Each number is 128 + 24 x the weight over its row's rms, rounded and kept within 0 to 255. Layers, rows and columns count from 0. The size above them is the row's rms in percent of the matrix's.

# layer 6 MLP up, 512x256, rms 0.0478, rows 433-486, columns 128-255
size [109 104 100  94 100 104 100  98  97 101  99 102 100  96 103  96  96  99 103  95  95 100  91  98  99 100 101  97  99 105  97  98  92 104  96  98  99  95  98  96 106 100  93 103 105 101 103  97 105  92 105  99  99  97]
[[104 145 129 138  86 122  84 134 140 123 154  99 151 118 119 106 144 110 113 156 119 133 128 144 138 170  90 134 120 110 131 123 108 159 132  84 126 133 118 109 157 139 119 140 177 131 114 111 105 144 151 144 140 123 115 141  79  70 118 180 187 158 133 104 134 108 166 142 160 140 131 118 105 144 128  97 138 144  96 124 160 115 123 156 118 167 130 109 124 101 156 149 136 108 104  98 101 105 146 106 144 155 138 130  85 135  84 111  96 114  99 138 149  79 162 129 184 170 133 152 100 150 154 134 169  86 118 172]
 [137 143 125 134 136  98 131  83 153 150 101 129 119  91 148 129 111 126 147 155 102 116 139 145 148  97 113 166  84 136 157 131 156 140 131 129 167 123 102  98 137  75 119 128 148 187 125 117 133 112 125 106 182 121 101 149 154 127 110 128  95 134 110 140 126 130 105 124 147  82  96 166 132  98 153 131 154 122 143 104 142 158 160 141 166 142 127 110  65 142 137 155 110 136 176 101 123 149 123 143 116 153 154 118 104  75 124 110 145 147 126 159  91 124 145  71 166 149 115 135 139  70  99 168 128 184 117  94]
 [130 155 109 125 134 143  93 139 124 112 122 160 113 159 172 137 142 128  95 173 138  93 137 136 124 132 108 136 114 121 127 139 108 134 160 149 124 105 124 154 118  87 101 114 147 109 139 137 129 118 160 114 115 148 145 141 103 116 142 132 124 203 130 126 131 155 194 130 147 125 120 127 131 115 121 131 132 142 121 162 121 119 103 139 113 154 135 100 156 129 151  76 139 116 140 161 122 136  51 132  99 117 141 152 115 143 129  97 108 127 129 142 106 102 140 156 122 155 135 124 114 117 153 141  96 131 121 138]
 [122 107  94 146 157  99 116 110 139 153 137 123 138 194 123 155 134 142 148 110 139 121 145 124 148 159 105 113 152 125 129 102 100 128 128  96 129  91 136 157 148 133 102 114 149 123 166 128 116  91 105 115 203 132 135 177 108 140 135 120 115 109 153 131 163 139 114 102 111 145 103 116 108 152 112 139 136 104  96  87 106  92 189 123 102  84 130 136 101 158 179 140  95 120 131 130 122 142 143 143 134 174 129 118 166 157  85 110 143 168 115 154 140 122 148 121 138 149  81 156 101 128 179 126 129  89  93 153]
 [136 146 172 130 155 115  87  98 138 103 142 110 150 117 119 123 103 131 141 144 153 137 156 104 144 112 165  75 148  74 143  98 147 118 155 152 163 140 104 188  96 107  98 163 131 111 164 153 141 150 129 137 140 118 129 136 103 108 109 108 139 118 128 143 101 141 141 119 127 136 133 115 158 153 115 136 152 163 156  88 158 161 149 153  98 152 129 138 151 130 174 140 123 125 129 155 137 113  93 130 108 106 137 132 147 117 130 151 139 138 180 141 128 115 127 168 133 137 129  72 133 155 137 109 127 108 112 111]
 [125 157 117 129 164 138 126 155  85 131 124 101 174 115 148  96 111 115  87 154 143 140 148 136 148  82  97 137 190 152 122 112 186 138 146 123 122 159 170 118 114 119 131 138 140 135 142 125 113 133 162 126 162 165 144 116 118  84 128 136 161  97 129  97 123 116 132 118 162 140 118  83  98 120 167 120 132 113 123 120 140 153 109 137 125 131 114 132 117 144 114 131 114 127 139 165 151 145 116  93 126 112  61  90 121  86 114 140 142 135 113 125 180 129 118 160 105 101 113 100 117  98 151 163  75 148 118 127]
 [150 114 110 145 123  85 134 180 112 128 162 121 105 137 156  89 162 115 129 113 119  77  88 138 149  98 114 138 116 107 116 176 150 142 128 149 102 149 142 141 148 139 116 162 113 172 102 161 107  85 161 137 147 158 124 186  66 129 137 152 131 125 123 122 103  97  91 144 190 142 141 170 133  94 149 119  84 125 131 167 122 145 167 117 163 150 134 159 129 109  77 142 150 121 139 139 123  94 132 105  99  95 122 126 101 117 159 132 143 141 150  97  95 120 142  89 108 151 182 103 125 130 137 107 160 105 107 104]
 [137  86 120 123 123 123 103 142 149 125 131 130 137 118 123 144 143 144 137 119 126 127 113 118 167 121 141 140 134 131 154 119  87 136 150 109 169 126 136 146 100 138 135 132  62  95 116  94 136 135 106 127 126 123 125 110 135 156 120 130  81 113 140 138 146 131 123 148 183  90 153 138 189 110 156 123 129 131 178 122 110 128 176 113  46 147 187  96 121 150 121 110 137 168 150  72  87 137  95 170 104  87 130 142 101  99 129 144 100 118  86 121 120  94 158 110 140 132 144 130 113 130 107 134 125  72 117 147]
 [164  86 110 129 137 132  94 120  94 114 139 100 111 167 155 105 140 135 178 153 121 136 160 121 100  98 150 119 116  38 120 104 177 117 114 109 127 152 130 142 136 158 160 151  84 127 113  81  85 120 102 108  86 121 152 107 123 153 118 112 108 130 102 164 122 153 144 125 114 129 136 105 163 153 147 114 133 108 105 150 122 118 163 140 135 154 115 126 152 148 130 147 127 145 123 113 153 114 166 101 125 140 129 102 107 154  90  90 156 105 108  92 151 129 115 126 125 101 159 163 185 109  77 160 145 137 111 136]
 [119 145 137 149 121 119 133 130  75 117 120 101 119 111 145 134 116 177 160 112 134 117 101 113 141 132 105 136 108 100 169 102 133 109 102  92 163 171 131 149 152  78 102 148  99 101  97 109 142 120 143 123 131  96 146 136 117 131 110 138 164  85 158 100 138 166 134 136 168 117 128 133 103 153 143 112 171 136  96 142 120 151  99 159 165 151 140 148  97 101 144 100 137 153 118 137 121 131 160 141 141 104 163 150 122 120 118 174 162 136 153  88  92  99 120  79 150  82 134  87 178 157 170 124 138 103 134 135]
 [150 179 128 119 115 108  98 120 165 113 136 112 135 111 144 119 126 146 136 118  92 109 141 115 175 150 123 129 144 178 156  80 146 165 174  94 116 109 140 140 129 158 142 133 102 136 130 146 125  80  95  95 139 114 131 138 146 129 131 113 143 154 127 118 144 108 143 176 165 101 137 140  97 137 101 126 129 113 123 104 132 127 122 107 129 117 150 153 112  74 174 122 127  76 127 138 134 153 143 141 112  90 152 156 112 171 107 117 105 119  98 110 106 104 136 146 109 128 132 142 125  94 159 113 169 130 121 176]
 [138 117 101 127 118 114 114 130 115  86 127 102 102 112  84 169 133 100 177 125 105 139  76 139 127 118 114 138 165 130 177 145 103 118 126 110 161  71 152  93 155 107 108 129 129 151 177  80 122 164 148 136 143  93 113 123 122 106 120 136 104 143 143 129 113 101  74 151 138 139 130 126 118 156 161 120 144 139 135 147 100 114 144 132 120  95 109 129  98 146 141 123 151 151 109 176 104 138 103  87 170 125 120 151 107 139 128 163 105 169 138 127  92 112 147 130 101  80 148 179 145 138  96 116 128 148 119  80]
 [ 81 109  85 139 115 140  79 158 133 120 153  98 115 157 144 119 137  84 141 162 110 161 108 150  94 140 114  94 172 144 134 154  85 157 143 165  75 117 140 132  90 101 162 156 164 120  82 141 134 115 137 121 147 129  87 113 131 159 145 158  97 107 131 134 162 143 139 145 148 158 152 146 150 145 112 125 113 153 131 123  97 143 162 175 117 128 103 131 104  95 127  97 135 160  88 110 126  80 116 154 112 150 180 121  79 138 142 108 154 119 123 142 115 132 121 144 153  77 128 113 146 125 181  81 119 113 145 161]
 [156  95 103 137 102 117  99 132 144 121 156 129 121 136 133  93 139 114 104 125 142 140 134 156  96 149  97 123 131 158 139 139 159 116 133 154 104 132 138 133 138 109 119 144 162 116 135 196 112 170  95 123 131 162 164 143 130 158 109 132 131 103 161 159 130 121 141 114 117 111 142 156 161 141 149 165 154 156  83 133  68 168 108 163 127 112 157 170 132 167 151 109 117  83 130 105 172 116 121 146 118 153 129 124  73 110 162 114 188 115 136 104 137 128 156 167 139 167 138 158  74 163  64 147 174 117 138 155]
 [145 124  99  68 146 137  88 140 124 131 133 117 114 121  92 166 127 138 122  87 113  94 126 115 142 120 124 125 147 123 120 131 112 119 120 126  79 120 118 101 145  95 150 183 103 115 127 166 122 122 150 106 137 122  74 129 125  79 157 108 126 146 121  70 109 166 112 125 134 112 127 135 128 158  95 150 140 130 127 115  94 132  88 128 106 136 155 141 118 131 105 138 124  85 189 124 158 119 145  73 121 129 119 150 126 110 115 129  91 128 115 146 136 162  94 116 172  85 137 152 117 146  97  97  99 144 121 107]
 [121 146  91 123 138 166 113 150 122 139 102 107 153 136 157 141 174 111 112 146 107 127 106 142  88  91 152 120 123 106 134 156 107 125 128 141 140 115 152 149  90 124 142 110 160 123  95 131 154 185 124 116 113 122 190  82 131 148 127 127 123 129 152 133 104 139  99 106 170 110 175 122 124 143 115 158 151  74 169 113 143 114 181 164 143 125 119 113 163 148 115 101 136 125 122 162 130 125 154  79  81 123 130 125 147 149 115 152 154 134 107 125 194 142 148 108 141 145 127 114 111 138 123 123 112 120 101 147]
 [140 121 107  98  91 152 131 115 118 157  91 131 125 173 134 128 119 150  96 154 137 149 160 129 132 130 104  58 162 182 156 124 145 108  61 114  97 135 116 190  79 104 189 146 130 156 162 100 144 116 172  98 138 129 129 171 108  66 117 143 135 102 181 118 125 126 109 128 107 100 149 112 135 141 128 119 128 136 153 122 125 122 113 158 137 131 145 113  93 102 120 108 104 146 118 127 126 131 148 118 148 159 106 151 116 139 140 102 122 137 111 123 112 114 159  82 152 134 160 109 162 103 117 154  94  94 103 188]
 [155 146 117 125 128  91 133 141 105 148 142 144 107 157 167 107  94 122 114 124  99 153  98 159 103 134  86 127 157 128 117 130 139 172  93 140 103 103 124 138 116 142 145 130 114 110  78 104 135 125 140 111 130  83 150 156 150 156 169 132 167 163 117 156  93 142 117 123 142 118 113 131 160 141 116 151 133 126 119 128 164 145 120 119  99 106 120 180 139 135 152 123 154 133 117 171 153 133 150 162 120  98 137 151 110 102 145 142 135 143 132 101 129 143 135 143 145 123 115 120  86 147 144 147 136 119 144 111]
 [124 167 135 115 105 185 160 153  99  56 123 155 117 117 125  87 149 144 136 122  76  99 129 110 129 121 139 120  84 130 151 112 122 119 144  68 120  95 125 148 128 153 129 101  89 154 182 116 142  97 141 117 137 156 128 114 139 147  93 171 110  75 127 167 139 109  98 146 147 155 148 154 149 158 156 118 140 131 141 149 138 121 107 166 165 138 147 107 140 109 121 101 111 115 147 155 127 131  98 115 168 144 138 139 122 186 135  82 140 112 128 150  70 108 126 128  79  94 119 151 161 152 149 154 160 156 132 129]
 [123 111 131 139 116 155 170 135 129 119 172  99 144 122 156 132 137 127 134 132 135 121 135 152 125 168 126 124 112 120 125 183  85 102 130 114 110 174 131 156 154 135 137 141 154 116 105 112 100 141 143 128 124 119 123 122 122 110 104 151 125 139 157 157 163 135 122 111 155  93 157 127 118 128 126 154 124 108 112 141 147 125 110 128 144 145 129 145 126 154 146 105 145  80 130  89 102 171 136 120 170  85 151 129 137 144  97 165 165 104 141 141 152 113 140  97 141 127 131 139 121 130 139  94 109 145 144  88]
 [178  96 109 107 127 163 129 147 134 101 152 118 166 104 130 181 144 125  89 130 134 129  78 134 168  92 117  78 125 136 109  94 168 137 188 139 137 137 128 100 125 142 177 118 112 111 103 118  94 116 129 168 125 155 158 129 115 127 113 138 123 146 151 147 144  74 106  82  82 183 153 117 114 113 141 150 134 166 137 118 130 128 159 101 156 127 151 121 117 136 146 153  83 147  93 154 137 126 128 120 138  97  98 127 105 145 106 130 159 134 145 148 118 122 125 117 149 188 160 144  87  90  98 150 114 128 168 170]
 [112 134 124 126 118  87 123 160 129 107 134 112 109 128 136  81 122 135 113  98 116 166 104 120 171 116 154 136  87 196 157 129 139 106 138 105  93 140 106 145 119 110 155 132 137 145  72 142 114 117 125 113 131 109 131 104 132 139 139 139  99 117 111 149 104 108 124 116 168 175  93 123 133  52 174 113 137 127 112 132 121 123 127 121 158 114 170 175 136 118 124 160 108 171 147 114 150 105 151 138 125 137 155 114 147 109 138 139 133 148 113 107 113 112  95 155 141 104 122 148 146  98 121 153 138 151 108 109]
 [135 105 169 146 171 140 122 103 137 123 127 109 127  63  93 107 131 136 119 108 100 145 149 105 119 133 140 155 116 114 129 140 125 127  94 173 126  89  85 101 156 101 114 112 159 108 110 137 168 108 135  95  97 167 162 147 117 156 107 165 139 123 148 127 130 109 105 151 155 126 121 133 123 144 115 172 129 160 126 130 125 173 159 139 124 108 129 145 162 147 174 176 169 122 129 165  92 143 138 121 178 165 157 123 158 120 132 155 156 113 119  85 129 150 147 135 133  78  85 162 121 140 150 141 117 191 138 148]
 [160 160 114 148 112 142 141 134 161 147 144 156 140 131 110 121 100  98 126 141 130 152 129 144 129 156  97  79 110 121  87 144 141 101 170 138 125 117  99 101 135 134 176 135 126 109 133 150  79 126 140 137 166 124 178 133 123 147 122 145 124 105 129 111 143 154 118 134 125 114  88 161  98 104  90 103 156 105 115 117 127 147  84 155 172 127  96  86 117 138 103  91 163  96  96 145 176  98 147 107 148 195 158 112 148 171 136 160 154 152 151 110 168 143 103 140 174  92 118 115  91 143 138 160 161 113 116 134]
 [132  89 155 108 132  95 141 127 126 130 189 157 156 121 118 155 130 162 129 120 133 136 101 147 113 145 131 129 137 143  77 129 114 147 148 112 143 136 128 118 152 152  79 169 139  95 120 157  99 164  94 146 132 141 120 108 153 144 129  99 122 125 144 130  73  99 154 147 122 110 147 165 166 130 152 116 159 158 118 118 141 122 166  84 123 137 114 172 135 155 160 135 173 178 127 137 102 156 122 120 184 153 104 119 135 150 117  87 135 116 128 120 156  91 143 150 143 169 142 117 115 139 155 154 185 128 144 134]
 [134  98 112 109 135 102 128 100  74 105 107 122 133 154 112 110 115 108 167 153 138 151 106 142  68 112 154 108 157 103 152  90  98 135 128 133 166 158 123 149 145 143 110 124 103 153 117 120 116 158 128 112 166 106 143  91 112 106 109 120 143 143 101 112 128 134 137 145 140 113  70 142 149 133 153 149 131  76 139 111 139 106 109 179 113 179 133 136  88 136 115 124 135 148 122 113 162 109 152 184 131 108 141 155  81 127  90 143  94  98 101 132 152 139 111 125  75 148 125 127 135 136 125 136 140 105  96 114]
 [120 125 108 137 129 148 120 149 140  75 148 146 137 106 105 115 120  97 131 117 118 126 110 138  73 125 127 100 136 139 131 121 159  96 125 156 123  91 146 134 128 108 111 106 128  84 130 126  90 100 150 116 134 138 152 139 122 101 110 123 124 159 153 115 181 118 127 128  73 175 174 125 156 111 109 142 179  96 130 153 144 164 140 176 115 134 118 123 139  69 148 134 127 132 165 117 145 130 147 137  98 155 106 157 112  98 125 121 128 118 105 118 118 106 114 122 124 109 180 146 145 126 147 131 142 112 155  96]
 [142 112 106 141 118 151 137 127 112 152 110 128 135 111 116 137 128 173 174 112 140 104 129 159 135  95 142 119 137 110 149 136 141 126 115 154 114 132 113  90 136 100 119 161 153 158 145 182 140  97 114 101 127 150 154 114 121 105 140 117 150 129 118  87 133 128 127 100 175 153 147 147 166 117 122 157 106 123 134 180 145  94 132  88 111 170 153 104 146 141 102  89 100 147 137 115 156 112  77 146 145 157 117 122 122 130 163 122  73 103  92  86 171 145 111  96 138  99 116 144  83 152 140 117 129 161 182 168]
 [160 109 138 101 138 119 116 141 122 120 131 128 132 135 143 129 145 171  99 125 131 131 174 149 100  86 131 179 127 132 136 161 105 128 170 118 163 118 113 103 129 156 132 152 138 128 140 124 125 123 129 146 163 121 136 147 152 129 146 131 126 110 142 116 161 107 111 162  96 108 101 152 106  78 129 106 171 128 134 115 152 109 143 164 169 117 182 104 113 122 132 140 168 112 195 131 157 148 113 154 131 123 145 178 115 119 109 131 126 103  82 181 144 112 128  98 145 148 183 130 143 109 124 120 110 132 157  99]
 [111 132 102 153 133 140 137  99 146 124 112 100 109 100 112  98 130 153 106  85 122 156 103 106 133 161 136 140 145 144 124 180 121 111 135 131 159 145 156 130 108  96 154 140 101  78 142 173 114 125 119 134 120 131  99 129 161  92 147  89 148 144 125 103 153 125 138 180 131 131  99 140 101 173 151 121 161 174 137 120 107 117 143 115 175 120 150  99 152 157  96 153 112 103 113 141 133 124 174 145 106 140 123 122 124 128 143 113 120 140 134 124 122 117 110 140 118 138 136  91 133 151 135 154 112 112 102 102]
 [155 145 152 134 141 131  94 101 184 104 137 148 136 151 124 137 125 116 144 114 103 104 137 116 112 104 135 156 143 117 122 116 113 119 127 102 123 155 125 130 134 108  83 139 116 139 138 104 150 135 109 146 150  94 114  78 140  99 120 190 147 132 132 160 107 144 128 153 112 100 128 153 104 146 168 161 117 143 173 140 161 107  89 103  85 139 167 125 161 106  98 131 107 162 107 127  87 127 151 130 177 145 118 168 134 146  92  96 164 140 117 133 143 116 109 121 150 120 116 101 151 102 131 127  85 119 151 156]
 [136  73 132 168 104 169 125 138 123 107 141  93 136 125 127 163 117 123  81 187 113 115 160 112  96 123 150  91 115 106 141 119 156 152 149  94 120 118 104 177 130 122 149 115 146 128 124 118 158 120 133 115 124 166 152 137 144 149 143 165 139 171 139  84 124 115 130 122 167 157 117 117 108 113 131  90 141  97  89 138 111 124  88 116 156 126 127 181  95 112 120  71  94 118  80 100  99 128 112  95  76 115 114 101 164 154 137 161 128 104 139 138 146 155 112 126 132 129 161 158 121 128 118 104 122 127 139 124]
 [143  99 121 119 114 137 137 113 100 129 142 143 118 118  85  98 141  86 121 135 116 113 127 129 129 146 166 150 121 119  87 117 145 136 119 103 124 115 130 110 126 130 107 166 109  90  94 173  91 135 105 153  97 134 181 120  89  98  99 134 111 129 127 139 137 158 145  84 104 126 155  83  89 130 135 141 137 149 118 128 129 120 103 112 132 113 144 139 100 130  89  76 143 145 119  83 101 121 148  83 136 123 153 118 152  95 151  86 168 161 126 140 120 136 137 132 159 144 126 168 117 151 109  66 121 111 144 103]
 [145 111 152 107  95  98 108 141 123 104 109 157 145 132 174 120 141 133 115 128 116 172 160 112 113 103 119 146 150 167 112 147 110  89 128 105 110 126  89 101 112 100 134 100 149 171  86 108 123 151 138 146 149 114  97  99 153 115 112 165 104 125 164 133 114 107 143 165 185 122 131 170 155 133 148 167 121  96 130 113 118 114 114 104 134 185 157 133 100 135 141 153 205 129 161  85 132  96  85 144 129 151 149 127 132 148 134 142  95 107 135  81 100 116 112 129 109 143 158  90 126 127 107 167 178 185 124 139]
 [ 99 175 126 147 100 134 154 142 113 117 130 132  95  93 149  90  87 119 149 169 104 107 108 144  94 137 100 131 108 112 148 125 131 119 103 123 132 123 115 124 134 101  85 113 136  96 157  91  89 151 114  93 123 156  97  88 116 144 138  82  89 153 137 129 103 166 134 147 104 107 133 156 112 120 134 193 134 134 130  99 143 134 121 129 119 101 153 109 120 115 103 114 120 114 159 126 144 111 127 158 100 115 122 120 131 111 135 121 143 166 121 118 145  72  87 141  92  89  93 148 118 150 125 151 157 123 128  94]
 [ 72 129 129 139 139 132 114  96 101 118 134 123 120 113 163 112 150 109 124 119  82 143 141  99 172  90 157 148 117 138 168 159 132 123 167 138  81 161 172 153 128 132 155 124 132 186 154 126 140  79 137 157 155 139 147 110 104 106 150 147 126 121 132 139 162 145 142 119 139 140 192 111 136 103 167 117 119 123 100 147 125 166  84 121 111 148  90 180 148 124 147  70 114 145 153 130 134  91 102 122 186 148 134 168 105 184 126 133 149 184  73  97 122 119 158 106 117 127 175 143 116 102 125 144 148 117 130 129]
 [106  94 120 153 137 153  97 114 153  73 120 125 110 133 169 106 122 158 124 125 145 123 102 150 130  96 142 150 116  90 123 176 116  66  78 129  76 120 141 128  99 142 117 131 114 130 110 126 114 112 112 126 107 129 149 121 139 141 149 142 131 130 165 137 134 102  96 103 108 115 124 106 135 100 151 142 121 167 125 189 124 108 126 193 130 136 149 196 132 165  77 175 143  88 134 123 139 118  86 127 145 121 134 116 162 151 160 150 123 137 103 112 133 112 154 180 138  98 110 100 140 147 128  96 123 119 156 140]
 [126 144 128 145 154 122 149 134 137 135 178 118 103 105 156 141 100 181 102 140 121 130 121 111 111  98 141  95 142 109  94 166 164 145  93 134 156  95 176 131 128 142 142 105 134 100 138  84 123 104  99 120 148  98 163 165 100  68 126 109 157  70 103 135 140  86 122 146 136 126 117 154 106 129 181 133 101 127 144 147 120 151 124 137 153 153 142 123  99 120 134 105 155 188 145 119 119 119 110 135  77 136 150 130 108 108 106 115 117 115 105 126 150 117 118 146 142 113 125 119 130 115 101 133  77 120 102 124]
 [132 156 132 145 120 146 106 139 129 157 131 134 181 164 126 150 115 117 123  91 106 120 182 122 150  92  96  96 188 118 121 125 112 152 122 127 118 137 131 104 117 113 108 166 120 150 132 133 107 123 101 138 115 158 165 138  90 132 152 122 133 112 124  98 190  92 109 136 128 149  99 138 128 117 139  79 124 160 101 114 152 128 137 114 144 174 140 129 118 123 134 142 133 151 122 149  90 117 100 175  67 149 151 129 127 114 121 104 153 148 151 153  84 145 141 128  72 117 139 126 146 157 112 151 105 194  96 123]
 [132 124 162 115 108 130 112 126  97 118 153  90 137 124 140 165 119 126 132 106 123  63 128  79 111 152 110 122 119 129 114 149 118 143 146 142 133 167 102  81 107 122 155 100 145 113  93 114 114  99  70 137 171 136 111 130 181 135 184 151 134 113 167 151 139 135 130 128  88 174 126 188 147  98 121 120 161 112 131 112  99 139 112  88 135 143 156 155 165 129  98 144  98  99 117 113  96 126 116 115 110 126 126 117 164 157 163 108 114 112  94 118 161  93 127 149 150 161 126 163 125 151 158 122 131 171 148 145]
 [138 148 193 151 135 120 132 134 143 144 164 127 108 132 145 144 105 100 140 169 121 133 170 140 138 144 152 129 151  89 178 100 106  83 126 102 119 114 124 125  99 153 108  97 132 156 123 131 133 148 141 144 120 146 102 139 110 116 105 129 133 104 152 147 150 111 143 121 108 108 145 135 159  85 147 119  77 123 159 142 127 110  84 119 144 153 116 114 114 132 115 158 103 171 118 122 131 140 135 147 140 120 118 125 147 152 120  89 157 115 158  85 133  75 113 123 150 134 111  79  98 113 128 143 142 151 139 142]
 [167 144 116 152 189 122 101 119 117  81 155 120 113 154 132  97 145 142 167 138 151 152 122 144 133 129 133 158  91 148 165 152 119 168 111  92 102 146 122 123 114 153  86 100 153 125 146 129 131  94 139 136 104 101 139 166 132 151 102 158 100 150 132 141 161  67 136 132 162 127 107 100 137 140 158 135 121 155 152 145 116 130 132 145 145 172  95 117 128 148 140 144 111 150 160 111 160 178 123 140 115 139 158 144 148 104 138 164 106  95 118 123 139 164 116 137 104 102 154 106 155 118 102 132  88 113  98 174]
 [146 122 146 126 120  94 119 123 165 142 122 122 126 102 129 156 144 130 127 114 109 145 132 121 138 168 109  88  97 156 154 141 102 200 127 111 109  83 148  67 185 100 143 107 119 103  85 104 149 124 101 168 148 112 116 122 108 131 112 139 115 124 100 120 109 113 121 143 140 113  98  91 125 166 142 117 147  91 110 146 122 126 133 114 143  96  83 123 143 141 123 120 144 100 163 133 100 136 118 126 131 135 156 120  94 114 107 131 104 132 173 154 153 126  96  85 119 112 130 138 114 111  95 135 168 121 102 120]
 [104 121 125 138 153 141 150 126 124 142 118 172 111 120 128 116 128 124 120 151 120 114 142 163 136 149 131 168 105 105 115 120 140 136 132 159 141 108 163 153 121 124 162 179 100 136 103 127 140  86 141 146 178 134 111 103 139 129 151  75 152 148 132 166  78  96 120 142 141 147 115 109 152 133 105 141 150 139 147 115 127 131 148 106 111 156 126 119 110 128 108 141  94 115 120 179  95  97  97 130 124 123 113 137 162 106 105 119 107 135 118 125 109 145 144 123 120 103 151 129 173 127 130 132 103 151 130 136]
 [105 168 117 137 142 126  95 134 149 136  96 130 113 109 133  79 109 141 149  72 133 173 139 153 109 129 191 159 118 138 140 149 106 145 163 123 153  82 134 110 115 127 162 122 121 105 142  99 139 140 112 153 175 122 133 110 164 119  88 114  52 128 161 154 126 140 176  96 109 161 104 120  86  91 175 153 125 128 150 101  95 138 118 145 102  93 106 140 139 105 145 104 115 130 153 138 120 167 138 141 153 137 125 151 150 138 131  99 124 147 144 123 136 165 129 140  98 137 123 110  82 138 134  94 173 169 103 117]
 [110 151 130 151 143 159 108 143 202 153 106 129 141 129 136 126 119 158 113 150 135 134 132 153 143 143 108  94 120 104 111 122  52 155 159  84 129 107 168 124 143 127 100 123 140  94 157 105  80 119 134 107 150  99 131 153 133 106 127 108 118 121 140 156 115 155 138 184 115 159 153 143 164 148 120 127 174 161 102 137 111 117 136 146 168 130 109 130 143 138 167 176 106 122 154 162 131 140  93 154 103 106 113 114 107  95 129 121 139 160 119 131 154  70 136 146  90 198 132 145 129 111 152 143 148 145 110 149]
 [110 128  66 113  99 110 130 129 145 129 138 107 151 129 113 176 176 114 140 114  96 134 115 114 112 150 159 107 107 105  97 126  89 123 124 122 139 136 127 154 132 141 153 125 166 161  92 118 122  90 102 108 112  88 115  83 138 133 165 120 118 150  96 135  89 149 143  96  92 136 139 103  94 148 128  96 134 168 121 110 165 170 122 160 117 100 139  87 174 150  78  78 101 110 129 158 150 134 100 169 179 114 139 148  96 164 128 141 141 144 134 103 115 101 111 120 138 106 154 115  96 111 111 110 148 127 155 144]
 [109 147 132  87 140 115 182 114  79 114 152 109 138 137  93 173 152 116 111  99 134 153  98 100  85 145 157 100 116 122 114 117 109 145 134 142 138 149  93 109 106 113  83  78 116 134 149 140  95 101 115 111 149 105 118 122 135 130 123 151 143 121 153 125 112 176 106 131 120 123 129 149 129 103 123 118 149  68 167 127 158 138 174 136 138  81 132 124 167 127 109 129 161 143 124 103 141 134 138 125 156 100 118 124  97 141 151  95 123 148 138 159 128 143 154 158  98 105 153 149 134 151 110 123 133 171 137  91]
 [172 176 139 123 154  86 101 117  93 117 120 113 134 114 120 125 164 154 107 115 157 169 165 117 146 123 106 108 146 160 103 162  79 119 157 123 105 141 147 122  86  77 124 115 160 111 146 139  88 134 154  89 101  96 159  87 107 125  85 119 138 136 140 118 130  79 157 111 137  68 152 119 153 118 140 134 101 145 167 137 119  93 159 104 135 126 101 118  98 130  97 133 103 117  90 121 131 113 139 130 101 124 103 123  94  82  85 208 163 122 107 159 136 163 135 106 131 147 162 158 102 127 130 171 145 127 135 149]
 [113  67 143 125 108 119 131 118 109 148 126 139 125 138 196 128  93 113  90 105 214  99 123 139 165 159 121 133 150 146 118 132 119 146 137 124  79 133 115 125  88 116 139 141 109 139 156 113 120 105 111 127 118 149 133 126 197 125 107 141 125 123 139 141 184 131 156 101 125 150  85 145 127 105  78 158 167 165 140 101 151 128 125 117 104 149 101 128 113 115 142 134 131 170 132 125 144 117 144 109 114 106 102 139 144 143 102 127 130 129 113 145 113 110 137 135 131 123 121 170 149 114 143 148 133 157  98 147]
 [116 141 140 131 117 128 129 166 152 102  91 135 135 130 165 151 145 186 112 141  98 117 116 160 140 181 123 140 132 138 143 130 152 149 108 100 101 130 108 123 158 125 106 148  78 147 129  96 145 146  99 154 150 162 141 107 123 121 128 127 113  92 150 116 132 139 107  96 139  89 138 133  98 155  90 147 158 175 109 111 154 114 136 124 122 151 197 146  86 205 126 140 117 152  86 110 130 136 107 146 114 149 126 143  99 132 128 162 170 121 131 136 144  98 115 137  98  94 153 139 134  78 138 122 137 102  76  75]
 [113 138 149 124 125 177 146 142 142 101 104 158 130 148  98 117 102 128  80 105 118 176 158 125 115 115 130 130 107 146 113 124 155 106  99 125 157 131 104  75 141 124 122  99 144 120 118 152 113 104 136  96 114 132 167  76 164 114 125 119 166 131 158 108 146 112  95 120 138  93 117 103  99 142 131 158  97 107 121 116  99 120 135 148 171 162 153 121 121 113 166 102 145 108 158 116 165 121 167 157 144 173 140 136 126 109 165  99  91 130 157 162 147 145 118 107 125  93 175 152 162 101 141 130 133 131 134 125]
 [122 130 134 108  70 175 174 116 127 138 135 159  93 156 164 134 168 127 164 126 107 130 150 124 100 141 149 139 130 135  99 167 131 111 161 154 147  69  98 112 105 105 177 138 128 101 131 149 140 123  88 134 129 141 101 121 108 165 159  82 120 131 142 145 104 139  66 129 164 120 130 141 142 127 127 143 160 117 164 157 122 154 143 130 122  97 125 124 133 111 118 132 125 136 114 169 106 140 136 103 152 127 105 116 189 150 147 109 109 143 145  95  89 124  97 109 107 159 160 166 140 121 161 135 133 134 191 115]
 [120  81 100 162 106 166 104 120 141 184 150  82 158 171 113 142 142 176 160 134 102 171 115 167 119 118 138 105 141 142 146 105 112 175 111 134 170 114 138 144 130 137 155 139  96 147 137  79  79 132 106 109  86 130 122  96  99 118 156 149 111 152 124 159 117 113 109 171 127 167 132  72 121 141 112 130 125 116 130 124 131 100 145 130 140 116 114 151 133 133 148 167 118 117 111 160 133 135 135 152 148 113 132 136 152 108 122 128 123 119 124 130  98 114 144  98 142 146 140 110 129 116 143 136 106 142 135 158]]